Part of a small language model's weights.
Architecture: learned positions, untied embeddings.
Each number is 500 + 40 x the weight over its row's rms, rounded and kept within 0 to 999. Layers, rows and columns count from 0. Numbers have three digits each. The size before them is the row's rms in percent of the matrix's.

# layer 7 MLP down (transposed), 1024x256, rms 0.178, rows 696-802, columns 192-255
096:522496386485479497422481515518494567432507502495519442528496503484572500509462512535535523521548463542478405551487430513517462502436488519540532487471393527490523513518447489628506466533483516
095:522449493435444543429535515521528512479502519492504544522486522463457493473438552435505467453502550471553596463476541488404582514470489506491440557492495487402529518547494473538481521387453480
096:502531534482401369556568515494560500538517450521492502614512444570440488499494476436510519546461545518509524493471540545510474465547504549515508545549507568453468563528458507562511497448550460
096:503575527528466430493554491519559490472493473480481482452562499476555472541519458477550511532421573564428492443589478464557537471560496493481442401534562422458468552496509521451518548548484518
109:446472512488510406499412460470446539461532454340476497474501498462477523553499547509543427396535491512424508436485522440465448442509431507467516554502481490475442515511546504499500545551509486
100:462520494475475526479405576531506538414441562490539520506484485523475498436511441465530482488539559468532507504506444543481552529498552528528484467430550520498615482501534423480549560495536487
099:502488501462447457484465530471497455585570495533541518559528486500528455515500469458383434502459497468476521475488420466485424453424464468468404524478507493498527449486527483479489508441531466
097:521608502558456494437557547471425550574541477492424465415551485430528507504564468477493577435532543497430521521517483544532425538563495535461505465480521494507590473449530485496542466477495531
115:487545478520532493492487493533455561475489518422504466469543500586475546469477568534582536450518583444541586541528523573524495538468500470505523529466499543526519549471496450546497514504477455
104:466553560471456532446481566520439521529453481492483517515588491578472519554468468540511514525482439488370424484501538511561536472559535472473632540501501511502470433484510469480447468501484492
102:459591467479552510570559550502458523502461501490515480513481462466509439510488493538502479569519456574556467469481463441434552507520466467491496515511559485494486512467514511488519454507482498
112:508436534510474436503508431516455563472513485544505513575448467576507427537550511593438567467557490459522505541424543548472488503482463400482540541485492442493470464525539554423486421543471484
089:489478512496552529507439482485521463561497504522450492468504518502598536502424512523553481494400514484470512554496526468499548513468593511521528401494540448506461526476596501501528474495534471
110:528541552499459448464551463561552541504585430498476538487530586429531539530521467547443471485436501523616504399502485511457446409498487536539516518524410561475452527479436495497485479443508556
100:513497467531506462584415467477549497497544544456457497535511500521533554410479473530493451500499505486538502452441440498466484514557472500472515470449605488527551543484512440465458508522524528
095:507540549512477524410489488532497459403525495484548526458534548499550481498488480505553531477500482547486457505511472479490490540507471541545468492491518508461524471483483487495457483455548510
102:512496606527557483506519465405532506489544549588475579533527440506495496496507536555442455442493515541512521564485515434442503432508441448524429545510476431513562533544381541467534539558482496
100:490505538582391475502521588555444415478475443517499466530515465496501445489442501519468501505567512524479624483530531487523495564466543489537428453534434499513486500545511481442504523538499498
101:547494419506496517499494472566475558555448448532549489519539485451467465495481491521513563375539543547504503545481507451457485540501548544565557494454527451512498570537451549478477533503539449
097:493453498483519556506486435494401501483532504588456513593519486525557479479475536490510439481495518477492501504508468568518447472511506470488497508508515521476444585488556519515465471544580391
095:491541512463500459445498488516463466510564456515545530503494513528521496479530405556470442553431419493521476478432515542518514532434474474452504527496511581522461475455467585521535462447569533
107:430478459488474514480587564493500443481497478500504490444539517494429572491458529475497487490461549493580517467599495480516533510524440534551541481558548534540447516537442543464464440502539545
098:522470461596538468500494522524507479420486561559455527535423477449553526390428539513455542503540499458431489481487504491524484508485486424486533522508488479473490457520512508485503524478458576
099:527572492517457474469378424516473490544441504441456535481519467556522513444525500430488495409555541504481487480469497431511517528469572467477513521509558501471422507445515486454476518570468531
092:492599458539571552582520458523516495516463532475506460545504519560493514463543501457435505536492502548520538503450461461440400518507481485580525518543508596522468531542473503465547487532427484
091:488521558493425503511442477418488521462480486563506482535500518433417514544509502504515496527440510474443538573539474500487503493591525569552484429460462529541494495465557541532470514517448456
105:499438528484508503523482457476524496492414479470444475524461539482551423442489483553400524522494445551550444521481469555482475470495496533485524497501508462453533455561492430492480508513518516
108:547484470500507478564565509497468473458463465493526477558456479513418544472490548540515421551503588557436526537506548448411448487461543451556409537501486478498581474497548469547493477453547526
104:478495474537447487478479538462464486544525504474467494466494503493504507528499578491541491538555541476558521494483587437531465539558389493520533538510477403538476455477571447523506489463492447
111:481477461520471507536521475463427407434479497541507507526501589483476501565521454478543461486554492442454442483544468492516482517467499491465484454529522417535514476530540434563502509480497543
099:502537488483535513472496412413514480490512459482585455513529465539504536480552506549450431479507577488502497538564562451465568530542517475470519535434497546542496475541413494455482533500529488
113:486465537482483438489520525475499529510514480491453532558498441590522427502410461500585448528499448479555508525483509469534517476555455447479441409498523389515497422561522537561530480421499521
098:542466507522484458462530501494446510449526495531525499450557586630509458476452560555524456474510454540483531503507570440586489503471457484497453499472499458538490468472447524521498473474476543
109:492554528488503455478449485568526542507548535563467504498512496513479508498557511453470436462435456538542475502464428492528484465510552553513551433491497529474521506485477479453546531450507562
101:487459512482480502513475551439533474494506470441448456470556467526530560540515491456398488440453459495476412525551447528482516527427504540492501514473449409473483506512448506497476462445499483
103:440502497557556533513472454414427470535449516522457502528581538478516521506504510570503460528471496402537531545579507478525572513562552463412497524512593468497517516516451546514497473543477589
101:490521453549482481508429465488545480467427460480502520478494469501517469462485516493507542521539532526474529480521454481513530522530530419423441535500500559453576499529461512535484508507367537
104:487500517547471432460528482476529552444442423523470499555497473566499473494480544507461529570479542552469431574515460519465446515624510503579514533488518546539494521536449468502517534486512472
102:567432532507534562468512494449417486566403583478544471505473501516491468501514524499435559494504496535506469515460428476471544448522477484478494522490549427533427492536499541484494496481516551
104:543532472499504555430516540510512496475495537498458504500533424508478453448564489487520504350495479562479527481483560467495552514494422509532543478432518462509451491552481494575541501414528532
109:495585488551521476465511541445558498501532507447480420497510470493492468483422491481527504515520491484454496495463656545524502451424458455533450541531455486495508503478544506474415502487484452
103:553461467564514461466453497458423515545508509559495539488504490496502424458528506465508535480613515459483512547532536544528486481505539543486531505529496491447486541506523510539495536540470468
097:442497481512484505453492464425492522536480467492495536458574510490544480514539495472452478525483559529566481519511535458590480530567458499572517569454511538578533515505430466466515470503531521
098:497484532462476524513579467566501518479512525413476395477554503500479575552497486548447438535491506498487564438531531470440490512448518480466419571545518504419433563499529440467432485479477464
098:505460465558517471487504467484566500461516503486555533521513551481487540578436493488474441497484525494562490492500505517456447542481483581518577499487564481473574542488559521441512468513495520
097:513516535473505522451505479493535531498478456521483517499499541502491506507525542521433568495501482575477502521493483514489473498512502543485550470477517588505402558444461440464510464503574486
095:472467531508461501475515554503464435470574457522475496572492516435505449527525480547493480567459472496490451453494524572570493505462471593527484616547478521527526498535512488456515486562523450
102:442511504512489461487516460486497514560513499470493606473568459569514558576515498526496523467552531424637564464527523463483444471493484552477476495489451396485494435494557498432541434540455479
097:522527510531482521495511591433541550509521491460595480491517457488474533511472546560464471643508506545538460494529501462506484475545482519538517576575488559501476467507451554514475505442504538
099:494526542526479487472441475444496521480491425529482518455525499463438400485532524494518506535546485528478464510460488474505501505455473494567506543456525532500475491454560504410489530446475597
089:464492472534467462600510539495465486524447464508491472508512469521522595489442446516489488480566531555540505545417480507500440492479477495444485503470517500566606494491505549454503458500523509
104:564527531551532532476423472517530475515467521499472410493431532529499431474535566548467512512470535442478621500508481539519450569452562513489528520489570512521508519473554553552495475490427526
095:451448525488562475510477500459505500506572475499550589501514479504495493565552498445500489500448513509476545532501530461504556458533429456470556506471567550514451449577502527511508538520520500
101:529482472500472449467510595481538436495499531494554418523470495507502499464498534592459450546451481458483495528459451424512523498491524497500601490463466459511538504555516533522538519532479446
082:574452508482478557555474597511499471519482502504506470506467560555520500476533489514541525394523530467543509511448537519510535513520485512464522472516519467488493507550511558542517493477555479
105:484481548497412560482486412504620520578568512489467430535475484542440455511494461568514529582473512549460555506493528444515554503550562463501479488491547474468524507435477516507581499502400565
097:539537527530486531501497430498467485561485488482508506485487524469497494452500477464578480511497453532471524451480467426592538468505501580437483487535486488474446490527439466450471598515539474
102:515510477512495544495469547474464480544461498548504493491495494536496561533482579560506423422496465434466564514522474500501468480523470484504482503529402491503495505525529472490362554467505522
104:540491507527524493575532510556522437549547521494471462489403515448516602537499455497419507536470437544531524481551490521490505442497563460569508547541514487481506491512443485528491478518480466
095:431556434538498545463510562523499472516481490441523424436545450550488369466533533524527516452507555558534502463467541513494532499481448496506520514488528475531485532563451503545491479525514473
092:548463446586588508526529502522476500497458522510528495489499509502470530463493546580375530506558533488420498511430513522532484467487496484528455483539496545559532545556472507471488515504534485
095:418523496508486515481549483485563505569469452557539521509506531437507455452489507527506498539459550430456482469545487539647468456555517520541435543500502463467536526492523493427538512548546553
098:437538451509440491462505482563478409483545529500584557488537522520481546514529547521477476437518426516555487419512529493438529543540536467486444430492521566489559575535489490490602514543584509
098:557447434448511529505534541507491589601455504483508528533484452501479529565547470530498539522533452546536489464511466491546487492583510557456499473498502528508459527517448560516481478503474495
097:507412480530492492524447540482552568517520484517499480493531459546512453504485472562447508530585540503510470503517605504435537459452456521538492578452518486579531476489490518509495538491382515
098:441528523447555455449481435534523509495412520460485475491556460483498508555496480460450483485522459500533451504396494528555565610450531518446460556516493519501512500509461545440470487502510541
108:488492453514537514519486458502419495443497497522527542510506407505471545516464476437527464482479473406464551560486509501539492437538480470408538489430484446483491468553517469504471391459390508
110:451547532549513521480512517450520460618505540552513466459433502533479527467522453556565486542512560505500532515471513486519506474536496553469472574494467542488496471485529472521431557492474481
103:488502483488492488486513532501522508486497544478489562520473496437536470518536489510535456541513544511449510517466488530502541508452485489492488542467432528457500535466531478562465511405560494
109:482541483506501550482520482502482538498472476440517517480469529484458516528556472524509548552555476497486484534492538461497446467529499512555463507490543458427507471545517489469437520539538521
103:466420492468471470504504513428511532494520524496432481500505397572506497501466487526444487452490522555490518494458496498431578453475497524503443492533451528535490464408436498555492490579485573
088:490543506494511470479422421478495489528504461459553522519585547492448540509553502461435534403484543569494555408517457484547480497510516587586466542470507485506443537470468462495448506507451532
111:430518494588481580454541581481574541517501428505539479497529553507511555546496475547525497511502544420452457524511482435495485460520415410598501505510537522552453420519471489478567494499454480
095:526546531535490519571483525562460518569447459423511528507548541492551490462565535485518423483484543581453485496554473508449536519526510500483438537451480518528600448499550504529506515565502499
102:433506479491513442518471493502533507516448456510575478509539491495458534441511526510467523523562522542486488513444503524534526481511491532459456517432550438525482486468439473486487490473474486
090:499547483519449457546470462497479542479482487539521524523458472499534447526469618509417538497525515438481486482489495428540480460514457535487476518506473474444514516594489482479519458562538525
079:576457547539493526508527537484510485583496456506485457476448432500528525542427470542502501484486471508473535476459502516521456545538481559494524462512548479477554502495597493481527443463461474
102:536509497563478530535533475490467543508442494467506436451544501503474469544568575501590486453492500509518492514433610462554471483521422500405495439390474458510469568558535533490378564518513474
098:472529504450408517585556497569529544524527547525602617500473550492518467512515459508470524482510492486525525515485474576487485531465452527494574512422588499446430511501498461527479483468463507
095:507507518481503488540489547530498547562578453536554490441501515449529495477535552390480440567488475555446520466463524475479496520523507500438468482542446519464503496470464481434482456523545529
103:578475555501443512511470516560555518483402511424514526435494563528525502415466489454530561511548478534477495465492416441466580572515464421530509558489569500491508484511456506479475511516450548
103:559493565555491528475494488529472479473517502523534515553478536439505519514538452522524539482430471475462500493501466496559514495535594534449447485477507491448432505530428554486467469481530607
106:451507527510504525476468525494526510393467539547567556473501478428509547523480531495509531585465519491510518451509561583425545532511474557527447583537541509595514506508483471449520464464464487
099:460504467490557516511472523394520475500557500495562478530459490462537531522510442494417512524519495545545557535486571471595448548428493541506482487508514522526471482495418532438426524505565472
093:432514560577543488477455521609553517400515482535526481511492538468555477552455501467515486460519469520500426521527516543442537544488500489459546538450518497472451483467523541547553380571511494
108:478514462545487408513541523480470518441453491490504439535544476447451514526504477505559548490486488473570469386535493508510448521572469506520434460475485463509515478516451513473487510570476574
093:574472489557461512543515509534501542534447435521497503513500492491462515532450518519500528520651561509492524512570428516502526508540466483546453524510502511484491494467472455531507465547531495
100:541488533482539439490498439512437481461539553500508566493544465443489544468519528427491462439468471492548520417529488491477423492524464524525397499511531505581530467448523538579554521526562473
098:546485470421493478495455428452546459469529498522495468480509521447447475515476448522490567556482513469432492545563530518546504451511496550527455521504566459470493508550486441500434566476456505
103:557529425509473528480453569394506447467514424482540482565535449441490483534464485526458539438571466585462504539470518503520457497501476457478514435518521444522493558473559509485533561502514411
090:416504540493474537530506530475416535488452503464455520512520596515476574524452486501454546497477583548551565474523543466576489515560518473424501535473562529502476541527422511425499510493595455
094:478560523475539480505480529500581537499536487516516449484460503465587478490558438470537511477511489553448524502506536463533503459530531514512559519478547515492480466490522451467507480437483499
099:489525446525549521530478492509453516506484435491547431533479519481464545521464545506444476499487452533465491534430441466501444534507459515564524544524446484587525482433528460503480490549538510
097:436477574448494462564474530545504495465473508475418507426442493432514530537480456468424463573489441546499488465464484506593520512473545513482453481536582479507513496515567519479472545493527503
091:586516467438614488558506486567528520537495479519458487500544454482493477504544515536371492457496470509512584502426513524512465505471577486519479505479547523478488428521451450476454499512485502
092:472490483502481480401498501455511540544407470505499543512434515546482528467497455451461500519537530537563524529584520497524535431546419457523434508462517481458450514563541525488444495493550459
102:503440490519527489537554483578506548394526460538497453458472527442510497471463500544535542501461497524564475494508488522524438458480530493548481474519497500507554478466557503546477530512506460
103:500554490468527528460566525488497516520495398540436424500515482478556518517402501524489575516463521518483482527546435467541515431531525476534501537490488480582486473467498510560456493465532494
085:507535521430533427546511519514494532491503464481468490483508487482481488473467516512486494492415512470480505493491508452497507544462529498468482426493524509501505475546545525521489505532540541
101:509409480566564477478476451542510586478493517530443468465455468499417538550476577453524520601536499519526591546518495537490506528487471488512551507523485508539499536478513517470540504515407512
097:536551528477469456502516448542537529573453486505488501536522409561454433519476523473421570581569476508481523508481500465467459451513480580535550487484505503522499492466501484487476476390457484
110:556468551476485472483501458461467592455516438568477540531492482462424592468446465512500470541470517482489506539534483466443544526480538524593493524497489475561530524598503475539419492558474492
092:477550497501538452461506416459479480446496546501441474553500504499504446467558538483453542547578478487510532459503541485503484479471428536534487512564471446551504510448603457502490522484519551
108:406555537517500519489485501489430536511556516550451502489562444525589504506513470536498452462544444506481457508527449493522511535520477538548535458573464540503535469522471479504464437486475428
098:447489527508496504502559542483452475490547542528484521460524415504474441505477534479586441483460603433529526471466527500486522486467469463456533553527446436482512585526533516508483487537535527
082:548541479608447494483521470436529457571517547468484543450434481479505498508510525509470565454435503539476554487522472467489509506475547567462520495488514465531529538454519432533497504502540470
097:456404487514508429492547466424519534508469570575436491545477523537467484487459469494495497431457507573509460464527387507573505593458428493431525506472491459517480518482547403493474579491498564
# layer 7 MLP up, 1024x256, rms 0.175, rows 697-803, columns 192-255
100:432496498539443470497491511494486547455516531578487469520462488455507507547528494482457503533599522514467432441524524496427522535456478489572493555515517462486508507487504541495477544368468472
109:494510470487505469534499536479487460519418486468529548519546487513525532483453456487489455512527502551508422430464487477499488471461485455415535549435450517509481462552459535465465511481453568
100:528480448534504487471538558503475489495483558469531536540613454518506556557459507486527499505441555528475512523515526510563520554463524495539470477562567529473482509614507564421510500516520509
100:500574528550471478422463459475452538447467516515501523504536550502585539502496461453504494567503532501543557553522505421547531493468433485407532465506588472487523509539463606552573555515432443
109:547533532412448578511448502493515546482506538475534562541572522495424548545516499455543511526510586505472518502504508542485470556470547528521451574490538463457523510516461556513585498552523506
096:514471507539442555491480456529527507459550406524484489463544564534469408567507494518478445562460480413520519525441513560469496493490488473473530424499507417497480471486576489529481445463510480
103:513514533528588483464544550505495436479464533486555498558457528569578410511412522534469564516481446481528487552506523516512528439526512469529450524535481559528517489529512556449543509480527524
102:441519533457445553470475422425479503493512449539515535476479513499423455514480472450480530470530536433492517534533492476515524475494505447478487431508549475477497470479551490552453511499568538
108:535590528531481490545455483488437539568489450395475420418479474507481545486540462512527496519465553474508499463575470510589594513551504443529476520494523514529488518513477474470497494526552464
102:496496458475501517433506518516480489525482584500532513504562506503525525482513467434500499450432521528506541476533470547582600502482481471470417484494466480500497517451536521484494554582441532
106:424456436549524485563463598543498550498501502568514520518437493516451474502536464601490508410525487490485497526420454524492491448503450488500499437571517542560473522464517498497467524535405510
086:454589519511466471500473554549448506521571544541545590556468420505497533506509488501468541477573563517464520496510530420510434519406458490441575525512513576472470525414473540417475490545461471
098:483493475418521491560501523427470540469543477504514495484494529483505542526461489527495498453550479512541487513557432460505484558537464494477548515551458475492440464494501521405491508457462497
101:499544466548506515535416536454470493515601476463550467590512509522501521515502452489411510526532516550569544559578523442504448492493567544480485453511578463556490533463569439424582530510492494
098:481466600519456535382510458552475540512530475555472474557577507505518490498525448497498434418447481447500539561521496505474413581652502562450560476552559497556506578449523506495484468557541466
104:491457549498489531439550459439475561568498537540550536546551479529477541567549465530538450510455607445559566539453470462513500568548533516495493388490574518452504554521460547546551497487534471
099:496445467447510528471471481514539490540498525551507452452524496447478520488584539508541576511497525532517495521523417472485445464425507543430480482538568483498446473443509500476533525475423516
100:514494510505495545527484560480503505530506419484547527506527472476492503487525535500559544442423529490595580505463432505435502488438468489556518515519540484513563515555538465483464453534512568
094:480526557532540475515560534432490577624479483418528534511455551476478514510555494485549430531445497467491471455486505471519497557547455450540528570509538512458479471524477488423607512479561486
096:476503556494545470525534595424478535506525509470427497549498558491574529560465459537401489549547473485559424483420473499556454550512522541575474535584486483467491439418516510470522469465512561
101:491538479517443469567518446503578516477498544524514546477475535516535527513485466521482467463508492571593492458476516488492487503527507443464485487517572511520462470449472535479517465534505467
107:507505524515490571519503495540567539477507524474451507512545446450481472546527477568493522509469460429559449494424548483485507492517399447495484434566542521477565493442477524506479557484553546
099:494524475554549495490466525481484562574443483447478496446437525481469507562536499560549468491485503580432491517454496495498484608494480543447516497442436461606453439553481517538514501466478526
090:482492466531431443574466486478448523448480464530494536506484471535450513416437451448539464446429565498455463478565510511479498551527529536521465447506464550473490470459537522572527512516520513
097:561507469451468501550557526556473518553429480558497466493520498518427551559530439480472552512459514466533565509531511488524544481555511546531529551484542501454510433464536558545523480558578498
098:527412572467422522470465524440509536503503507454491477503459482474543547552492515470559570501519472512477423449431516508547501429499448509513516487443398393501588551507500497468434514475572509
101:464446511539491540539525515487492468450436551483507443498520457462548566510554504468531527472479463557432482457516467473556513475546448498511442444545492466490513480466581425452495522578525487
107:450455484531432521535484548588580491502461535501481477418488518587463593494475484477450516519556495555553509521485466498518496465562443471536476520464436418544477455440531560539524550491470470
100:489606501550506554479479482500516523493520465451533515517536509541425517463498497507480494555486541458449608487443481541512520538522511455486493479501504496580529614495498535409553532515506505
106:488497470476465570453543563468490518379564529562506457444517488494455490539571472565504531495506540521464529487614557539464512569505465512532537570511501506589475505468515476476576514494564513
099:545529513463587484581524554493450489531488521445492541508524539490512545511426523523571575498492471527529478506475476550491561504531476426487481550526558543532518490461478558530530467545518528
095:543554460483547465517544535435513505471517486562493440571464483516511494586515582503499481499579483513562463456531489471636495504503517497534488520507585535488495421500466512514517513465468559
104:485488502512530488497465510508460558503439517480492528486547440546527457584457497429524558550523482495535409534487467503607462464552496502445476475498451470543597526509538491591452495496523463
097:588468554516477479478488504428519497502474446499458444484527452474475452476554488511527513502526459503482507503452411479466516440512488464456469429436455477523546516563456532458493508492476582
098:464539503501506524516438528562492394449503478551493537498548495498493442490512465526496510562523471547497492497488500461493515484499572479480463472400559513506443495493462533473468479513381503
099:449528486453431471497449576444475505502587481503517427502468595504498573465554472609511475413532446491534503564445479484457525484584471439564495458495564463498498516429555534475511465484540589
098:506559459460515477485432536472453497531528506487479500482518476498506467524510541558463547543456509507554441511451579490504498506603612499566476433506546487471394474505462476467439453558543532
104:489558503492467508469478485467506547481530494519519460569525471479538566474553509466471539438526528510568457554486496434571434623509520477430474528526493493457454502459431530443508510556444553
102:498503578488479560584507478539561518492580523525557547543432457462439472571482505474494486485464526511518459489480531545494478518538368440450540501454489441441527563470502462536518475526430460
102:475570458490537495483511463444597491492517443477571504545516517492481538504483498440482483541531519483548491487489525495530447487555562489519502549463499511451489532457504496516435503464480460
096:506465465548484509515496461563535511517522526529527480453483486497484400518545524448502522522511480468466464504476562506532536458510539508479551471516538454503559478452502547463528508529473537
099:525558550510534457530545459538507534491610562502541434515490494519535520517515549510419513541517447493471497485507530469550530543481440437519557477419521511467499538494495491567494457504550482
097:543527505590537535480515538535526519527495558541521512481483506510461524398494467520481525541508490518389480490462492482441542484538472477518452495526504541478573444452461485529519517445499503
103:503504503554489488468475440483474512505573471523519467507441512508453466513523452526516488461536481577478533431501427534585581494549497479481514575471548547514489547530396463475545487503484494
112:545512511564500453517511580472500471548469499496430556477566492481458493508446486451487473533561539521571444494476568523457526521449482553471539572479470594552490492448484520502486509550513445
101:473529511500493551514506514502472514576575496544542546551527509444507455534515549492480478517493420480526492519507532501520471515503505501471544468546462480527480451603457487463472522502468503
102:488474454457472538501465473505542492506495501538540576460497475496500445522529494496502543505538449482531500510482517523478557552481426434584565533535566452541505403364455457462539487592516499
100:443534483502568489394413498539524538460470463542526511461538503469427555473495537503529570474461509535513496513589499490515447501518491535579531584564519466559525511507530487443545556532456508
096:555466491558505428468534513486535561395501525565471546523466500548508479547534573503459611509544566578491519564473493504522529468582484608552528565513394521502485511527417479443502552426496504
094:446529530494462570620494514532479452518484467509480570469517467478522546432415482553552531503522451491536465389489539474494433447515510559444460532530497459519559493541553496459492533490496561
097:546522508473475563517580478499461556439482498513529496480456484472453466582491488596504476485532497600506479431466511447487562627511476493559436497474517549454522540500508573556463496482474434
090:521464425456474477505543418543437508451518509477511461512461565535433559520499515538576570457507492459464493560448526516598456443587466534497506462562528510565470435488432518552472501511514507
102:558559417473439436524430540475500479523487533497473544484464465576505456563491513523468471564528511474455410481400515495536488549503544494458484492520496410482489465514472481509445467466480484
109:507465508506462518568559471455493463571581528486521512476465564480485458484491519443492425507479518456491484516499485508530551510415459512456539514489517473495445538540517546457510496502442500
098:534516512420527535514576513505529491403538424533480508441541476440480565524512505546517484476578519485462536543524513436445526481524521512474508479489544439507543523455429488431541496466419543
097:459465454448468519558476532562528478455505534493394557544537574524484549504543441550464530515516452451480536487535447472528509523563493486508473590489496495498450534467483499485489493488622409
092:549565533489490439498506446516501504541463515472488505501585505476548515491461502479499543533453469519454429498498546513529458524591496507524477496513485431518496546485470591537510540494513502
095:513538465524492493511444488501539509470519446545523534548518632521494486435457418433467485479460517540475495535509488447583528549551513522533549446477527510522460509512493465430514595482526522
090:501504490542495470461465525467466563524481513534429545497543478535476588482496523513478516579522540520553533465580504503509547468501537462529563575458549523567485560516535557458530519487477473
091:519520485561520504503573509471456569520513475462516522476500476480514520519457485416469396548511511521476486520486498465516487559484495449476502469492489521563456425533472518503516486532438506
098:511588517530478535509579416446473508550502549488514625514513498571488496535532461529455440475514490438501514495514595533497485553435535523521407514515497432453518466510515540453446529488463468
093:578473570498476547431541512455524455532498503484523449469590494470503521462491503573581449456473462541497490493486545506467501418535504513537440528518421455490461414584437485463498517419471492
104:489522579440459493465542517487559486591556537506532464545493503493453563506541482452457495508403449487543515461473541453557480535491481514484522552479533505465532525493447493509510494484497475
097:434531524511450530480480504527451598537538571425498528571524542475516435456533486560519538533517472451523536486516484496452498436508446548520529553476563421592486505507480441450495440509512491
099:521499504582457500444502477488562472565510476502502569567500509458504528533481479457450474506529446475540519456524492507563452510499454495542449539463519475498485453435523505470495543520476511
110:499584602524523465461457487477471496432538518515564495485494456539503521466545504505514500535524493478449409544481560561499483544526490535441479533517450463466517550534572544568489469437509511
101:552538533506561485484494518427555528518533489469493510564494527454470524590540434525473449486471492526544510444473438493526469497544468522425520486517521515490459487452550464390519503528467527
096:542505443441469530518471451526545549504564509482427572510478497505477491464499497461550452503489548526568436484473528568553456513479465482548485559466449459440498507509543480463515492507434515
112:456471517534502456496524536458528475442512505474515495548451479466460478519553568489562521515530556501565531548491520498501526527513466559447479506542579502485474471546472550490493487491482507
090:418504482522478522544532535391482460497518536482531462446486401453500502510453530529531547557486508461568486472476606491514438462529476518563479442493542442470442477466439476487418543503546528
088:479490538433496463450411525523527536559436464471521555505541506533470542552495465473523560570440417504532541481484473570563460502506494494443492523547515529507539429478520517551517512517506525
109:471477504526429503520454552476579492498547440505506532476498508516496592514464555509511515542491505543439487504525474453547370543489439522492466531468486513509518543519426502520470491580503450
099:460470483557537597482452568515536451491475467525515530504505519502503487510526493487502435437515501433454420455500517508605527416580500535484471491404421593508563487513469500492525521533445457
104:525527502469479439503502527494460494468470414525528527509492454542497478557465515537494458505523510476478484549562480455456531518506480471456470478574561475494454465518488463457480484483454447
095:476549523498493513561443538503532495560554456500469523428476478536547513530498523522442566510489488510513501523415463474528551474476500482524463462509519525498500474466510556481551510491457513
093:559484518522487465567470531541469514529506573522515520443481543591469564497412465489530480525496511580500488553527485578518495501467527483422509458532486508466508514546495481504584553387509466
103:511481523510431491543466496631489479543570491491538444439467507503522460533559517579499468551506439466549459512479495583480451434489518480467479525474448440482525511510514539418481541477466450
095:465455519511559521562483491522553503529554545538493568483554500470562456521516444585518475522544519557493461535512499494506466450504466496498470465504504483553442482436525581443522439481499476
094:471475465484560519529533518469534489466482460472494511547465496428454491501544490469516505557602475415524521461522515478529435500484501575464526517475510426457496498514453470532509516475485506
101:530459562502503547533483462533516500476454476440528497454498492512490424530497436502519500481518517542532496468479489454510553458402446400499423444500461519502479498472553497539513536472509503
098:522493474531485489465557449513576497449467515508545535514549567468447512480457417428514464543511519486537486543535437551570553461478537476478503439473454454563470525535473428450478586509423603
103:488508499468499474537473539435422532478549495460532507447586486465497545491525465513509559522506479486485509527473523527498458486442531503445495477503567507528539497520616467486544511511442478
102:421446495507510535430499538536500469524598451512496582547553518444541517555537476512451494470477424547525515521501546563527570523510525482482468552479498518485560500492516545474444478502495482
091:519554531448452496514511481458560461462455465571505521472519480457472469546563447478438536488458507529501537535489472437459538384531526523549510476473559460461534534393485391462531432585540480
099:521531571493440539513506532449460560514490510500537479514563622539546503471484515406506526481489527554460506463488556460542469515592410526538425516535509393486530510518474505499499516500460428
096:442557534500521500513407561463486568442544413519549537500569474460430514475428545447404490473479516529519498457546477485488512518489548521529558478491493489512515527488417563461497568432532494
112:490446482479568513529506452494467483432488468503481507510510480511492493438537470524460505470491461515485485526553604558415530497493463508534384479536501463528531459466500468535513470520511481
100:507465512464499452473486489559559478469467533462478553448525434454483441561476420544568513511559566536554506475543501511548559511511486394500474439442485444485493486479489503487511448544548455
101:528552533544476470570452477497492571444433527585471542508533410482533513485481471539446465477532548460550497485590481489531448506484495526513520435498454446508486509474578471467454505502520478
097:532424511470539502584497491562484528471490491473549536529470490516506495480486510456501418582488492480576549461515496572546473492407534403472528489444459513489495476551470482461505496560529452
099:503501506497540548491518471480562524469472529507468542563552468482515494579588508536497436471406496474496523475395497536561468505498501438533562414436478468481539501480500573526449553547523526
097:523541570463516550484528497551461500500459575523463547516553469460543465538510515473512496539533524505652488528458470514475496494479487609530490532567469470590572476585579438486490552545456506
100:497410530561486439554463576515454485501529474487522547511472547573471535515438524394445559505515481442544516552451523512575526490537456485516419529498463504541473458493558454543445473544490485
095:464498460506520482548481474546466507491498527525557536539493510546491472476476469511452574489552528452491527497490398439519466517498551552432488515461469490532530486542442534487490482524451459
088:489501512522546437503463497406504595416467488478462579503540472517520492530579507562516493512405463547405459469475548549487550464524534441523518482485503524533570479504524415480482482458567535
094:542494443488547473502566495575551439419529488489458539427543541492581511554465516579492534499475506519570513496488512481597517555492502540456480494524484430499505463504547534530467561445529524
099:547546625384521439501565435467495465451461504482505432456487501494492515496461470450465570456617480530537449486570428513464457564582503472488546559493541512516491542531491502531499450545514548
096:502546543477483485520490474557499485469550550596493533444557524471497551484555562492554507502473437473457534491492437478535534485410507436462478500515512474508495457509461490489532456463496518
097:490399426514473501489479558588438576510492475491438528476508473496496503573527511535506546515511505498555561475496473523513533459487468510610495418468468474511440554467449523547467454517480542
095:406538510464522461473558535476459537486536513535441500471461500493498541476566438461490453452452502544470494506533469421531592575530508488536456473562472521469490532490426493487563539527464466
110:530439511574527538471442504573484510530476522470506473509586460582513548465425496523496554419520431451460550540499490531480465496544500422443546553499534549510574456527525531443473504489499457
094:512531520512378514520482542459491560575493488464581501542462528537463526519482486432477512531419522478455538478521559540533503498482471570494502503495497552507490528445416510529507538506523509
102:516478502478503585536452437450483476510549483524460553525513549424450516532404429580533577514444525551441491504515501518515525486499485454539494534533495447513406515553451508550471538525539447
095:572512578410463466488517519465527513511481447463507509520543537527556502533425515476480511469524521431464481460439462465506531566570485501515531548542450424495455494484495466543472575516593492
090:495456468436482471543496505549525484503488521598514528522396572528470470429465540472497512474534537512508433484534487504507474581541433503565524477537450502397474429412463534491439522480567486
093:477524427526522499532486448549498442517543474444593545511481449461468489487549540486492523510444489498474474536371544512526554540463498472535492500497552518579503525452551478539487509512482521
102:482526472487517445553492409435475496519509497530542550456539454429445502503507523447508452479472559494478491549513445492507477524499483512534467490384587490525525494504455469506532523447464492